config.toml
n_kv_head = 4
d_mlp = 3072
norm_place = "pre"
norm_eps = 1e-06
attn_scale = 0.125
parallel_block = false
init_std_qkv = 0.0206
optimizer = "adamw"
weight_decay = 0.28
warmup_steps = 444
decay_shape = "linear"
steps = 7190
Each number is 128 + 32 x the weight over its row's rms, rounded and kept within 0 to 255. Layers, rows and columns count from 0. Numbers have three digits each. The size before them is the row's rms in percent of the matrix's.

# down: layer 5 MLP down (transposed), 3072x768, rms 0.0318, rows 845-880, columns 0-191
# up: layer 5 MLP up, 3072x768, rms 0.0332, rows 846-881, columns 0-191
down845 103:105089072122166244167127141134138144107138170150181140154169115110125099124069115144143106127144110135141186139115117169161109152156180140159104135117122095173084120119114076166119104123120129149159105110165122117196124146145143106132170142111146064161086210185127129111163135131173154168152134170112091072073066127121125060116205097151088076103097087131105121167088140150057163122144118174193099126177129117108136097102068084153124207142203122138117142136120143073100148135129072158119095125138148093114096213113124179120141092135177112125123083168200105102112089188088157126
up846 097:113087141060162138082137140107103097127129120174012142134137139102186116154110123117116138110126112119146133054077125091093122111118142132095199097091100138206149159160139117153128135106115119161139116098098131098082092144133168149092149050125111166194152199106106146094088141106083185159148122125146161125160150150132143104125164158111152125148198205096117134159141149089197120081186161103045148102167158175125102183095126183101173142133144089177154115103148144121137113118077147119174131170131129096065130132095164117129152118147091133130136182131157154142153136177100117122
down846 096:131130118128162166120132115174150091057103148046132067138193121092113104183094138135147139140134156146151092150113117135123102111128106135141166134094134150134105153064130115145089137126172108097108142147160170075121159106162128118117122131080103055122130118162255107182177130112151084083143116111107143089186112186113105141078092032097080158142118114134089144099074171127054088105162160183149138163086092113083129111144137071126142150038174087153150117153137133141169132106144135070152134117075172161141107118148151153159128124143145140180122181110149109132111125183127163152
up847 100:156104114097119246135099125131135151084098134161153156158099126135156114132083146093156142069096088117100144125115187155126096180145156120125114129134113149117161172153092149100173140105074113156199101108192138092162094118112110128156139155104112119072133108121115093078131092150165109149111121123115129106188153093168124070103153139141123198178095159099084104156109077198104122077122071093107112118161147135141149128163091162118114099125100178127121090131182089076106164198083148140054145143108110108147103138137044105147147214106076150159189169144110124140128111170119124153
down847 095:122135179205157165209180142112168150197119124137072169114104084149166153142141152150129141117132122097126121121162162144101140128145121181169108172137125160137096166180139130223136151153171060127108090181099106125077127142142130124163128127130086181117176120083074189136116196144096179136135131097123156150145135059121120148159159138132188152108128181043199108105197197160093110094124115165132113176117175118214091114102135134193140147128137141117170105109155206087084176180160151096123046151101085119124083124122079162147147101147189123101112144120076171068087057098110119094
up848 102:135140105159124159115132145148128157118134111169137115130138100103139120123137084120163148118132153066115108147152141099111116110178096129098117135159096142172116127156104136161101127127124100184151158156130159081159136137152129156140142068080084100199126148116119148094220080071189071173061168145128199134162116164193061114162106128139139148136158120163133093138112121120137149149153123180194137109119098146059119165135083128175141102104091135113189117138136085119086171150091177076057146106109188102116143158181135105116130220128084147134095142110123067124110098179158175082
down848 102:057108121171156107145166188118144104147103106111105063133143164069148134110108164152141122124078149102121134135167115089136120072099181141140107144145151066113148138129061143141158158131167142167076109146150127115110191119093086128110132132132118157179133096070081180101113084080086090143121141142151041145136127080111134064092149164101127078080178188132147074155112136137147133168126192148147181140139134141075138080088117145124120122090089160103155051127080156123135115107160172097151139171046113160053115083113164182097097066159131077127136139012125181160135142135152108158
up849 100:144132055129189161171105123120088109101150172189093139055141159116139134092131129186112106129168089104126161150147153162102138061164151128148135079130133124124120137105140175100140129181083110160111166087115117112136081113087153134145143148132205249076125131105156122134139086143190195134130142136156135154126145133122133209188133116119158152174082141119148119135097100169169105157083163140064105108151129061123053130144144153142098109149138133097097132201159107167135077147102165155121158098107140119142156159118125079055150070133156132157197176121142150112109095130092081082
down849 094:132131113106116165103105076130136113051120169158110135137125140078098108101081139064100128091148059120100084120102136140119143151104134197156174099182136152116148117102069102139162149103135155222134094146145113129129098094141104123124117103115096116093170123142044095049083144152079145141129118083141101136174162070117081131087128141132216161132144154141118126153092172138054137111133147076139102125087099133129181099145188127100097117125124129138111130122146148130125143152179142142146164154138107146136129197170126099074117111116164105039112127137163096161103131145158109155
up850 099:097117152088126116122147153107154116079138170212093180127100182137113076094141119161093118143117134103130109090136123154129162093129122146060135147170128119173176118120094047142125151143132108151125089076149170123090123114133160138162182129095144176099125140155132144125173099104134116154178124142067115133152150065075100115110106151139106153181087133112077093109139044119131098138099128136131094106149148089162090081146099122144172138116143085120150141157074112158115148140128118138169107119144174098054196194063115139146091134057091133125154117125159157158171077170093117159
down850 095:089123115139124153129106163115141125145168142147164199106156150154156158062114130114132139118121169099160158141135094188167083186078125130094135090069084146108061176063098158194110132129067164167104102114086159186128197172077060172145167134194128145110192177077119118125169096143128080157091112130105083109173149180108171069130180133064173122099102142084134090116125092135139110146112140156088138159121150212128106120206084111163125139095071163092143114141100178176101122121160135139125131138118100085147132094134121162161155127210096134147096131129135096154139138133144084127
up851 097:173172107136171155113110121144158114103151172154097118175154160123085096098093109072103113090080133151119141135065153141124098165102113121126155164148165117157142191115139114090129166144113137163180127130098136161124112152133156112063142146081134103146112105107082126112165089158121117121106150136156162128139090135183122098147167102142189180159103157101070116172133119151162108166156125119093155117141131102132125139159093118123059077128202133078102154197142160108138103177130061194128155147105144152140201131137129059047124107165106145197123136148110111167104145138077137083
down851 102:134085085110118081150144172076108136085093174104097130170154180110047149093116125167172189171115115115114138121129135062134098147089144144135108197065110077147192140078102140148145126118139091145103113077144112134071094164133107133142177129132216161151154132089114104104123082102142155135145100165193078127143120074150162128110154093134085151159132135123122141120126133176172148119084141102129111152176174138059145138079136179129099124127135160114154115138087142144146109103124133089138088115129121154067110127162138092128131140127132092107144165155161111140167172127073076090
up852 102:024145069092110199102111089141162102139127127130142092138070191177127122141137146144140149119143106105105114152123143141124094130142157089140089171188082143165167123126126139086098139039068110141101153104126099154141179135140138142146115151107121139220063130120146068149114093116179113132129113142144118148161144148130138093150117124148194143163128108110077175130132182123108137135080097092172127117106159090158104100156064143102091104120159105121118136143119123103145059122116172132085149189197110082158133117160122085096112130128104147139119162163168131108164156198143163123
down852 096:143134093113142181156135108121219100114148147135109083117165081156112137121114167133162166073168091141122134113102106125124173128127113126075122136172137143192131188134141117128077099164085112072076131151136115155072151101186131110102170124111149037085150066090153120110148102094131107110079099112102102087075131187147107164074114139118072106159148112123134106114130124108104077125110148153098151151174112181133137175099141136092180164200118121130130195154081126106150121154072117091142150180159122166148165116150127159067102118094141092115131090100120170132123119141150109100
up853 102:091119073070142120165115116094198115153127105141097124085125125107111115168135089116116146134110183109189179087034091115086167126117077115161072083114059122067105152157156090127157134202146157111139110127052116108189106148140100152152129122155121149122145118133127159178168080152142141132098112094150162193132186123127056154177145089120152142107106129075155108111085136140125092168030072146131110134155101128114125172145072084153146108196149116147104174068154115169136161118090171060142180114136141191093180121152106127154145129173139111131130179109092194136111113130136165109
down853 102:092189130146172149171129100145123120176091174122106151180112147090111123159130094110098163088129187138086098137065109129152170120098163112133118178118151099128113174079167192094117119141055199172094162127089199153077144200164062067122113118073140146083125165146157158124155105145125130134098142146116103148159109130104104158102175188161135173103149159112125129129128133166193154126085075197140125150168094149111111122107186124164134106130118118111132097173133168142099144110114149096108086091117168110105094100120100111134119124132143142136131104066139134092144118140107139147
up854 102:113093123176149157084133127049132099157095063135136142107136081091155113105080063154065168085124142065175153124127232152112113184145111117125144170125111136114132126181126150111181180135093127164136080132144115137141120140154116142157188085092146136115095095209082144179147123126102173118114123160132145112116108093091108188120113184073146146135125164143115101093140147072142114179097160103155213091147081111150096156133115106139134101133138170147132085118149105126158162123152128110121137153113117077115136099131105132149183105158084117141094158090129111120155129143078126124
down854 099:128135176115110144110145189120130132078153143130154164185120151141067141159141103149132059131201131114152168121129096064153118153105155113117127145127181148169135145112131113185115148102099125147151147163137138156101103142108118126101080103134084119146115129130090132137102136155122092065167135105193153105105118189190080146161223087187118125117145057146119129120167051169130156092116126148091082029089118170123121114142154144115145138131057049099138107164140068110161109073108131135113141119116106162133100123149136162091087125135114161047120160112116175130102084087171139166
up855 116:085124070127122165115088128152176061150151171184109139125178162109128130095141143163100130082142145139166094132137074144094161133140127124184101177155120104171172186170144104139188144061059132160142131072164112090114149175116210150098146119116133166152130146096130138154164103202133125135105109130072120146169150114146113164149163110109131111071106090130119089140118104177115194143128090105134106126139145128070109106140060192135162086165177091073114077167160084151193153148108083138177096155105143115131112122150176139114071086117101124163141165109138094173126099180117113126
down855 109:134077168118127145125120119171156137117135160180095201163134082113133123069082164143138103131122080154102132116242133078188165078130105149166119129193107092149161142142140044174120100117070117162147150132118103159137162122123126085113085127118164093123125158121078155135126139148112116094157155150090093150101164101119122145157154109194100116107123078121130101170151156095109150115073165133139081130110157113151110091090079136140114121103151104126150118158116112119159148159134145123102155129140102126178120175103098191145119072108110125102094115156135069113107159159094091105
up856 101:154087141102098122142119178117163108171124089129141172079091115111093133139097110116135102112135145119155087140176095081091068199128183140120119117152107156156140116152179102065114108141084135181151098148153153170120066119129134141115106144147162187083134108120123129111113135137143134054123111096120172098139097126123159117157102159156191145123158171134133119086145154100174145082092138086166041136136124114133093142164139096110123118140177127148071100076112100115117098149114096176133067167139114108145159126129161126137110168132120093160208145077116185074123170094116114121
down856 096:162122114159100139100142148151153083093134120070094165168159074147144108127164087179103153144179146080124107117155116177145081189134101142136134153118071094119111138078135156171180133170180108147094127101076130121159144125126138115103099153114140085129136157185123112169081106102133034114177083173165132091150173089096126155102164091145139127118064106176105115086051142175126086176143094116122121136103158179170125087167158100050122088131126113153097146118117159107173142127167144099129122123178086138182106156127161134179119046136073127145167153158152119148097144113141154140
up857 102:140108121142170101115113175110086073103121099115142146148120132118103152105142126115108114122105132174144189116088131155129125158124059170134129126154129140136092129141175133125158080110098128135127128126121121156162133095136156128091127154096165140146097151084151165121099103131155144118154169169122117142100204112105086128101110199107098142161073079108142141150142132025160179075055086129098093115059093189131134106130123139146114014135137163103127156194058107089114141121102117145116103104143146130119119097086102155107109137124160063199152083100136118111170124190089171100
down857 093:121030148148094126140098136140145128101154156102097114160120114123145097114172140116089134156121109191123205129063153138146099090069122118149112132149140105141127126196116164099148135119113175110103165176134139132123131076113103097128101129161130140119147109119121136101166102131102135156070153107153118177104126164124156096145119109180140123055128129172083098047166129085084137101117034125124148149169089075117089137150133155124136114109137142135135163169128148103128112058098108144149158202160168123086117150084130155127155152135085137168057089064191152115111158167141139127
up858 100:106076161126099154144037142102098061142139140133118129044100137166111073075103063204046183155111191160163077087104105072133113119203143119128077136144118090145091144091113115091095100141147127153111107161211123145139142152116168165151176115104126131107137118124140073132148155082118236178178119147135148169120147085114133100081122152100161110129095152159125196141122124124154143151112114132136129113137111139101098164171142131136077103141146133150186058164137129156112132122126157130119105123146159077083165133107138165134103104137183184079084118143150099106090124155151104101
down858 098:132126161118210118130129161095160164108131101107126171140075144076107139165092186157104149111119193146101115148080146142117135101169111167044124116104145087065139177121129150157146105147157144128097120112154132091137106120091135154151139055062145082141178124130138091119050108127048147126147144101165100136159116171159127117171129103123157096053113123130140131120084120155135145148124161075167114182030150075166123156112122046110150129120125109107142142150059161166106168158137095146123150132076100153144083172081153167091196169098126096180110150099086092134130094094101177108
up859 102:175111120079157170145120124109173147145130123147053190100123118132136145131183119115143094131100172149104084091130106146113134184190154201145136077101094042152073205146070086113159160130128148142153106113156134179151161098167159118154167115163106146089112173166090137142115123157115145104126135138145149145105155108087060106157139102154130158155110148114121108114155121185128156109080070179120102108111119108108090116178086131124152086150097152090088096095155087160156204106130125123110121155148143127156098153147158086142077142076121152101152146114050059130115125113114164107
down859 104:139126183138164033113141125169105142145105167157081115137121162136093144098052166074130119116176113092103056112088138070124184113104124106112093107168172112137090114099173107064117103131143144179197127051109116146133165173144138163105114133134159104111126098166136152126101125192130099093117103119164112225064108165139095142172096192181152095086108119091148150156047104143077147158086150140131071170136148154092123134147079145216105164119121142134100157086142129120120115064119098134146093104175133123104154092136065135078134099103205088130140118143146095132140079088122142131
up860 104:148077102179101130104125138096174148180169087087121143105177178095152120089161136143113117134095184091168095171098108126079186145070032121129137184114133063104111184190123110095116078176041119093087112142135139109121138131156127144138189146161143112098144150156133049111116091112186141113097173167150182111151224122063115077119119116173122134144107123157118136088102131132096106130094144137191128113164115088127132179119082162116137064089157125179139078151119133151075127201148096215105086159148066207157117130149126067109111112133079125128104197111073165091142140142183139117
down860 102:146148145108112191173146123134097130143127127139087127134095166172157138165149118099171140142083139064153141128132173203123104122098121133140143149139104172156074111148087131173133154179185238137113137158097167180179173179149141087171071113120114115090104111102060129183076109110075129155102138084087091168095127120134097167115093097093071091102145149117155137122140119153188145171085153191078141094147130109124165082132092153055102138174149113100153118106138213103182110090068163078157176108060178155148121071153107101132124143143123154158201100150157168118149139049132100145
up861 105:103104098151128147098135136184142092153049181145126217120141066174165063112127085109093144099146121104146159119100122195154119172067173085174162139102158118158113182164152122135167101121072094142128169107136111176112080058117166198179114158066151122161139138157127113169063102128186173110143106140154168100074156146126113120111136101107150119107167089172107102064073085172057167158066144123096079114122152148054097177116109093161196103112125197140067152156137130075113119192095122151142098094133109121138149180113127107145137104136150102098206128170115125160136170154092107122
down861 099:112125134176091143105153177133151148144164196103112058164103078100128147156119154133154088129080156156197192105118074146125114144134124100107119139174105173104126147091119145123129142093188115131122153102116136097137125142158141109163148100158088139087117145193080135102083101182115188120124110097168146093101144154163131144112098124088133147147143164131078132161172125170118138145100139094081140127142161144117108147183126128101163158149136105118170150125179178124151128119142066102077145151111101064101107084141148118161116100050137091132120070107153124101114156117120127124
up862 099:052149150137108117142082164135172140147163076140060160075110092134163071094144096101153126127129166168158110207107159129128137123204064134120110106136171144108155131154171113065118128123128111199137124111129113117116138126105122152148099121040124128128116160143158178146122113108081115126145148153088172099157095220160114207112161127139091178133103108109065118094125126179145088161160113116109178083095076088128096184147148132143085079131130159109098135110103062082111091074107121143133120153109138130121219126097112130126110127118112169150136171109100087081139150127137161134
down862 098:095181121176180170127086112111132087132142111174122103097099121122095150103137103103151113163171122136115174077099100140158158069093109098091104109188166098111151105176123143147138112150142222102086118098152127079115185135120136179077121097093155160137158149143123191179101064120106055124120130155126119126206115175094210138135066132076168079157137148124161061142109133117093178141098151079153132173128114132130082081091177147134107115122089115176140171149130110076143128075126101101157133117072127144112040133041123139152163111104142132173160149120082112078153139118088069101
up863 096:092088124160107143144129145124129100110150189147141117146163109127125182071120074100108167111099110140177122095118120129076209154105144119159153114107188096142104093217074115095075180147133116072148130164132131131113095126110166160081150112148154147182162106134153138077096075145110139108173119132139122150168087129101037155132099147070115102113100116132136118138088114132071170124124112080075144103176148133125084083088133160144121087063169129180094137120108177109052131190074159148129178216118158099148073103122201133130146119181148119124146173123081185112159139106088109124
down863 092:105142139076122128100105169077075120150106105147098108092118155092090099084163119198160165121161153148165079193145181108155121088088155107154085128070115110128140098115101152104070125087163180096065154177133149118110148100129063144158092135130158144143087147094150092158100112145104089066121150126131099190098183155167149147136093180114099190118114148159110099121142103106173085086159141137180104187143156188142170140146045149153152171145158120191098124116123138098139149131138096155079159109095132154194152127132125109084154132173092114125118158120160089131134109144133131123
up864 096:084204146129105131097112126089100124162137160148131135117141077125123194142109130121083090148163115132103122153147153140082204086048118114160119166120158169111092111139165129130149134067044155184121150073121073132145126126104114150178140157132124100162137071112149092139114120081150095192127107130178118090092156189095100165130129122155147122089089077137176149082133113137114097124147109114070132076089123115081147179148153153120096139167109119145128096097126083138136107112123080111150081174162119115154143143125090176096114110091152098089174126145106126118157105177117101136
down864 097:110107161081168131175094092155192118128111123122046103132178142184135122104161124161146166107135117121112130089082164143136080103169159156146187126120123133162104061113112124135163141167121122156118193112129140124117153081219145153131128143068142071081144129142255126192156124118112105050194081140109140116192093107108108114195120099092070169126155096124099131167070087123077155102121143136092149164070069110097082082049107047171157188126140102169153108157098144162178169113124127109143189092063144102098139062142138188172145096119135152154118106130195119129128147169134154101
up865 110:151124117131119114116169083093160060079155153132100128141086060089133109091110183148137143111153126149201165101162132194078126094095154145141126095109133118186102138189104087096108053168164074131198118113123120175164139132119153047079151140091191126135103155143159061096124127141146159114141103132103153152087128107095108144148160122135118144135114132143178089107134096150173210124172086147158103102163098119111106177153117166076081158169149127153081101102151137152136154108090095097103113167101118149128103101053156039116208115170093136114180082087073124094147130125118105110
down865 109:078143119103104174103157146140153112098148139209087134118128167145167108158114119125130115111226098092166145093078147141122105154175147139143135072136117095103158113167120152135148135082106162073141144149164104131119146116077114174136139180144153122083087164156085116147112197119123139110144085113134109172087123142190112179114049115121142105233121167150163118127129119156145127131121154152079162122176118158157141127131152114117102129160106152125085099141159106124154120152169122107090177058114071107142098135120084116099120115099108073112168142167104132096136117107151155151
up866 103:078157135113089149151140188105159107136168156113134165117152135172143127093180151127113155152059149180144153095106099138128125143115122119138072097148180144181164136138139103127115075143120105153073086101129081110115137136153119136114176193067117132151144125135143051123075154086129104149212089127122129202129186142112136138169108150141143143175081128105108095145100092121146129125140132104096068124082178117114057119162173157145081173101150086126183075148143159118142152159149175136137169133139126131106118121068145101149149106181143141132150125124124178132129095109099129069
down866 104:126120209103118170102114200141112125100134134162126175149093088146156091134146184097156133169184141154092140136114105133149076077162141123120097094217114110156159137165147111130107141093067170103097166110160130126095190129085118129151089078100150113097107094138091164132124151114191149108059135121167132143105103143067177194150158137110213089152109167141178108102173135200150146152144147085184104164131185110137107175095141117163137171175120111172149153138122137165113163144080150110147126101149086069178145123082122148069109078170132170149134072080120110156166114115188140103
up867 103:113168170168200149167098125137124065106133089128140133127158143142128142063090088167136134145112125107074145131141102102091086104213152139144135219127137145209156143107151102081177181122044073130097102140141110060173092100092137104151137115136133172103108118098100131157131083116121152118122159119136106148142103068135085130180089089112111139165125104135122147132145167131145153147060121074098173102115139157073090125144099080138150089150101129119107131133134139105176100140121144162075092117094130132133110142108115139055147139098173095140126127181116117123135078176154099157
down867 097:092128091172119136174100180113097100058189154114131127117160105115167112120076093098122123149235166101127111145107114140137133217153119121097137140094116082170098086144118109146117132112121142120182079107105135116116162183119090094156077134137169094116119130134129106138121113143137125174136135147096105127115115097219127146071202146114132133086145153143107173075178156130121143125146082113147122142180111089168173159129132123102209109182181162168097163113111089118134166179118128110175129113095136129127192113123142118139116139070136133142093132084128153157149142130081134174
up868 101:086155129149115205134187147102116085122190169132114095085115128164120080091102151110101117104123153174144156140128149155052081086179116145167146135158153178171112146133120121127192160139089162143126076115114163152059168118139173135131180139104126115071110118111105070093153161158079099144146160192123170166126113129118086102119183112108115122139116083128094130119052152127156167089086092107110117076104135118135072134136084135115146118119157194162140130140115110090127109104083149099194111094065103107175109102133194145130189161095146092057145205212095143104135111160129136072
down868 100:094111134184136198203126141097166170108169133083106078156131112096128138165116131161137092159073120117085098139076085108183178078130161094140095107131072173112070097179166099158086092139165178155168138123176116183110119106089173117165105156125058068086120149150138178099127143191165147137154098134148108104139124123117169137126060163116117120150099111143113117106075103150137081166129064156145116120077086121144116103168129151098209164103100093100137124136115115131151084080124140101124118134122079103121177140115065124116144099149175190123137104178127149153130118144150087118
up869 094:170168118087096158178143144126117124097132139084142128071099109133099057120092142117071160161082079157117109087101119137089133098113091131102108127143154164148115102151146106107170135137150137153181160134149088123093138149088158166106081085089140133138135075122157158139111103077093111194135117140123168172153112120136123157194125084119144131091157117094129079121122081176102153165168116119123092137081154136131116195093188112068101126127099186121130081188131142163128179116088112141161118166165096102095116113099143120148110137099108151106176074120127179174110082091121089109
down869 101:152158128161143083142117102126090120120121118180099137085143080082142112138119166155147119105148165105135163080129144112142099120146116154167135068124092145159116145176072144147123137161096089080150114111113127133148174139107127177103152153104166094211166108129110141071108109149178167125117085133093128186131140148132103095154145153193118128123154143113142152125211158134150153130134150147171079115157087132141091135048142132100128092079209154050162108140139105101123146139107097134087124165150161126125172105110158117137169077112126115093158102055151113141164139145102158087
up870 108:132125095104123120116124149120201134182145168086154078097186160091082141121130131142080103107079091156111195118142090135123131127178096115103068139095111076059149143114126117128114165128098166117113175141186101185163109168200140122112123122144168178128125157156172120136172068142132116155090156133131141127125142172105128050078125113181090097137121145115127142129144134141168144125110140129155107117112150105120153067112071152149109150043114100132114085118117136149134109112096180187155105206121125194155078142103137100111157089138147120174162125102111094117123143106153178117
down870 112:137124175145085164115139084109060120122097136116126111136102139123073130111162106085158087133119134098104093162171121106161164109088075138133063113136104050123111143203155148150105147136122142095164145158121117093133086129086140136113172116174035186224085150157087156136074164139116081068165126070130172085129080092173109071100164151144108109207071181133146146136139172116133176151118097156204108162138128095137097115153200116155134121150079119144148123138201131182156072109161222172159151143146132075110126123148163070128163095162133134099065125103122131125116101123138089107
up871 098:116105084165077187110124176097109103133094066154141146126148168128089099107122086140160089162121136155165127152143119176112126150184084133096008125123085159155161165125111071199106112147141139143115130170114161121179104137132124190090125139120118147114162128083128141161156137112107111137131169186136169152145179143115091148147103082104175109121200147138100165182119154111123159145142103150161099040100106153130150111137111127144144093106139132102101162099114080167076109133137172127161118213150184140121171129112131135133106178153110120132109157056097115097150067109056129172
down871 102:142159084094183098119108094098144196131171143107092084137187206154169077099074145089110085086124154084117146097093068109084128156115084098122093075143103106125133114146125132161118070144179104178115110093139175119143147156138094091137116078119048118096157129101117139112134108077076172083134137155109085138139120178117130084157127156154076137114122098171140086101147130149116081104123178097188104123132103131146110179127113149157073140107100187145117132130100145086098192163063158064140138185127087142114103146091136080097123145135136099140116154108131142097141113094115114100
up872 102:111120205125150096125077151124139122103192164168154103053166169092120167108160084096048146115077155111099155154153146110122117092109139051159134063144104119116113132081182105115163145091102111115096106127117137094103101091095132140150167121107148141126117166144090120169149117171149178133085100120131173124159176140105135106158101123084146081141142137033110052114091144097135140114059137057101155100182203145146125161114155106089118077105157057178163138131130175139224115105126187081178145164102174163147155136120109117124175177118124149136133148075162140126121068172127159141
down872 101:129112125160191138140177101165190143156131139113164106147114099132155122106092165083114125122170102069150178088082131107129079096117138130139126131119128144075132159171084089131216085102070168148093111127100104193132168112102109168123085133104124071156071144130143144123111100138135101137121100089062128114102096130146134119120075149115149162111068154147106097080110150125207161156105153123149144068115123180143129075149090109109159100109166104182193119093168130131083113161110097101119114102090131124095109110141145142165145146155132081086061157138186154041188129147152052167
up873 094:104178131122171147086127155137148129142070153095137175111098133115179100155108132149124119162158182167109129163115134101116140091094119134121112166114120120136142142147124150093135166169080147133069182163096118153107150112152117103126145123172187147190165229096164104128134147104092166105130187104102132128101192091148170141158164113168232114151135187068111163128139149176113180097048118124178151112158139142088120093122152131175213137105113141061126129117125097137131059100138164075140081085074171114153100096163087103113140106200105144174149123090088120164204074117141086144
down873 093:107118146148101092130111137157111130147148145151124167159166182116070165156174152110088101128132071182122165150166113124112209075118067139068190130141090107093157142153152111096145101102188154140164152159115154122120157050123093137145094188118079083131118095108180157167147107190126158163106130124158162129136168105053114196094118082098143169123131128146128120124153098160162119095109153106053092167078154148094111123058154158151089157093117154128128130105084110227163139134132163126153200140174110126105178074108103139091160139139110136090136076059130128139122163192125129107
up874 088:175103160157140156140123127181090083163109180124139124145142187122150138138113104147108054077097108122174188121155145161098131091134106129158162115168148133181127106123127139125126121096132102170108144054094152095119118127206166163129138103105126147160156151143098074148146107134178099084105092136167151152151129182121112115154117067090168178136177085110142083159104115182086138052115077141084177122129124118194110124116146143082109186094145135164154139114110140059127075155163088123150141129098070150123143074158101126140090170100117142165147112122136157125083130144124161111
down874 097:107176087182157133118118124152168079153135102113138117094119125113098079179111117139119117159121094157143100133150129113131078120102158131105203088135126113117132101121087130112168195141103141157175102106151156129173087125149104169056139139157077173033127106123119155109126122100157114110128137176141085097135062143147088160045129168112151130127095189160124166092170138073116145131129127149142118127112093153113157137126119145099194154092122127167152116130088111138206073095154088149108153174136114110211173104109142181145186163139149103158182077099156151159151098159164112130
up875 098:128166114140150168145154151123106113110176088105106109133181116177094075108128069108128100134151125098136201129162166120121113132160122157070146099125122128150150071088139157117055116127152144113115086113158097097177092151192149139127159156079147242094115131095130112094120062116112142076146101150072109160128136129082132142167122142163112140108200114166158110091130173151132139172108080082115194138143139169136162137144183127180141103161152144095125115129092167158052136136104164131052147111098170124131107115080129129125063172116104121168093130114119155194115153111160143088
down875 093:138077137172144081153158104086142094133113148095118068098128143132122137120160154048165158117142124115162166130224119158095128168131090139105130191116135161162177141063146097158093120093064104172077110097128119145116099112091156148150127126202114119144115145161105085089165101135131109094074142116153113103121168152100097137119079110139125072184145147097039124136147128113143116170073127100122119103090179064129083100145124097134136118084133114125112139140071129122161135175124102138126165160160140143114151146146120134137119156098106148114116184100127119066131086135057108101
up876 100:199062067138128149119154119097112143121161176147128123059055120077101105102149140131152101120124163123187123112132107138075155158122123120130137151088152108113141119124159172122136120147120105162184125121109170086183136178177142174159120111153173115157156162077076117145108174160148128131168094109148162123083147151115126160159131099147097117156174130107144125114163100174161147183113107129088071100108032108085101150094136150120152154133168161134113124138153117154073087118104160100075119159099152143158139081136140170179113108105128149103142154129086152092104136124109153046
down876 104:153116080107089110125130121132177090088119141082149095097145145143093137101124128104161160125225173156114099081188077123120172110079103122160129124108166107160154091197127076096161178131135137188151088105100133160063151138123103128157110134141127127115103138142151162166147155162152126127198169061103157086090156070138105088093142079144125139191092190104144111132115108124098123141113095161123091106063182120145083104072126165140158126112124106161169129146218104154109175086076130151126116099123069109191157147167109112119119134143116161186153163121108169097129108136082061147
up877 100:086084153100121101128097171104140134126154160152084189104124169113134116134125130140162096137107190123093179169138130146155131148160124092052105143147160160214149143120147118077082121103108147104154165131161126160106111136112093056099137126101152180082122122106126107105137144113124165110163110154079163226133082111083103178143140162140118188155117114131126149168067123109130186161094084116180116098130152092128063092095107150109128166119126156092060106176070114110132129118085136186106106189096179163183160150078142087154112145140107123136105172115114061126250179115153152104
down877 108:099092167170097149109126115155120211069130120125131094146085127097140097103135090123102123131153107135140146112166152195109114140154143124133162164162078148134122128117106140117109109089108071141163157177135116166225076165151137078083095171081155106127031090163145151168132191109134153165112136127212110154114156119158127132147115127114084103098112126108158139081148156090181156182122137159126162127129123096137082101079120137129137149135115146143077124145124164126199134141063142088113116135104105113143182148150139091171105109159159147131136103115138116142125096091112152161
up878 101:112144105095117133175125103092125108139106161093164178113075116076123098154167088135120106092113136086135162140087145148150132146116144086118122101082127143164195156150119169110084198121124159085130141098176160102104088093104107107146148131213119189114132167099113144104100050116188113118133153124131123131134076124116107143178150121158153133120178157143170169095140147215143126082114125145102097071079116164093059090101145094031139162134128151109122161120211101117104117094066119080134079119070132177153139154088165089115173166102131202104151159087135161153063145131129148128
down878 100:160054119168106126144180148153097131148120133136148134160165080140078126180096172125139167117214128149149125147141046110126137140150148160139132093130107074161141183136106122149134153215126152172128150149134148135133129145156157055101092135152104127173164113093080055122149120111163117150154112161061120038140116158093114156147138109104142176144136161156108113150109095091148126090128085078104116145140167151144047095099180131142143135145130141148112169167163202120122163128110096106148038104120125126152110103123138190163145112155098133173162136150101185132116140116111128135
up879 106:046115112136122166130130154071120164158097141166115167132133179070155085146145043110124072072088127133124145117108144122119105138177130101187120144124138119156150125160113130171125116096138103117158113148113091128136102075143085091076147186133167147140115119181141084172102191102135144232134180145098174098074098090025116101129204122110146131134000122119157095097089128063169026185107148135143152126079079089128153155150109120100140106127131117082154125172145138149123083106112181175138149157114149138153151148111109149099163128110143173175162092130161114110124150090163171154
down879 105:080087059137172115156115130127095109179121106057127113155076066139069195183156140118150137116114137117122122091133171109169132115167160184144034088102142120149129128173131060109100158111172129107122115168098187183174072116115188078069083130164116169223132158145096102108118180059089169180120138121165112155159129145111108128131139101063137099148146117123100107086125138102133111144133138154160139155148142132103086186102170109079137101121107153174102167113103142156088085170154123084098178180158103214165110197133164087157111084215122050119171190105102155137146116140093128120
up880 113:117179124216177123128124118079129096151140172182211139124146166091138107093118139138094130151100144082143114165158087098128177083100087150083151123108146117110135109169158004103157119172087130147109185084112117131143088145117154113087130073116143127086112137149175084150126077151172131096087170075148128109154152182113128116145115088172117118205106123068135142117138097075110144134165121110158124099096177051104114169079113182141141123106107155133152096126121141193158124102063130125166112177069142142140095139097192051174165127086089125121144200172135142133142108093102135093
down880 112:113148200137180080158126117072088123146124149096140151071103107119077166113124168075096170194067133093168128168109112140119121107157145108141129088159135132129118134114166135130148118081124100148134144137116173134133118089128167093061048155137157125214130115112053134148149080141070176139126112081123194096145096066139147128095128146106157123146094148185104098135151182125139070204099156107111116115148098123123136089184198131165125122179097145113145108135103150155158067103128131187091124172165082114095096095119115076172099117091162102110120182072136151102112151079103176127
up881 092:165185099083114089059098075144108154069135159079071105145161131159141098140150110101102068153165156148116157103111160107133161066119097147071114083175117084170186126120149151138188131141141123142122201094125071165193079151137159132093137097181104148114093107149144109139148145113122085112177083168143121127061080151122116135154044093140101137110094133161144075128092107109122139187120170072121077134102144096121134158095131179047144143115092172117099132144059152088188136149097105155143147149120110103152165113117112139098126189113122066132170056089156162080134122114136093153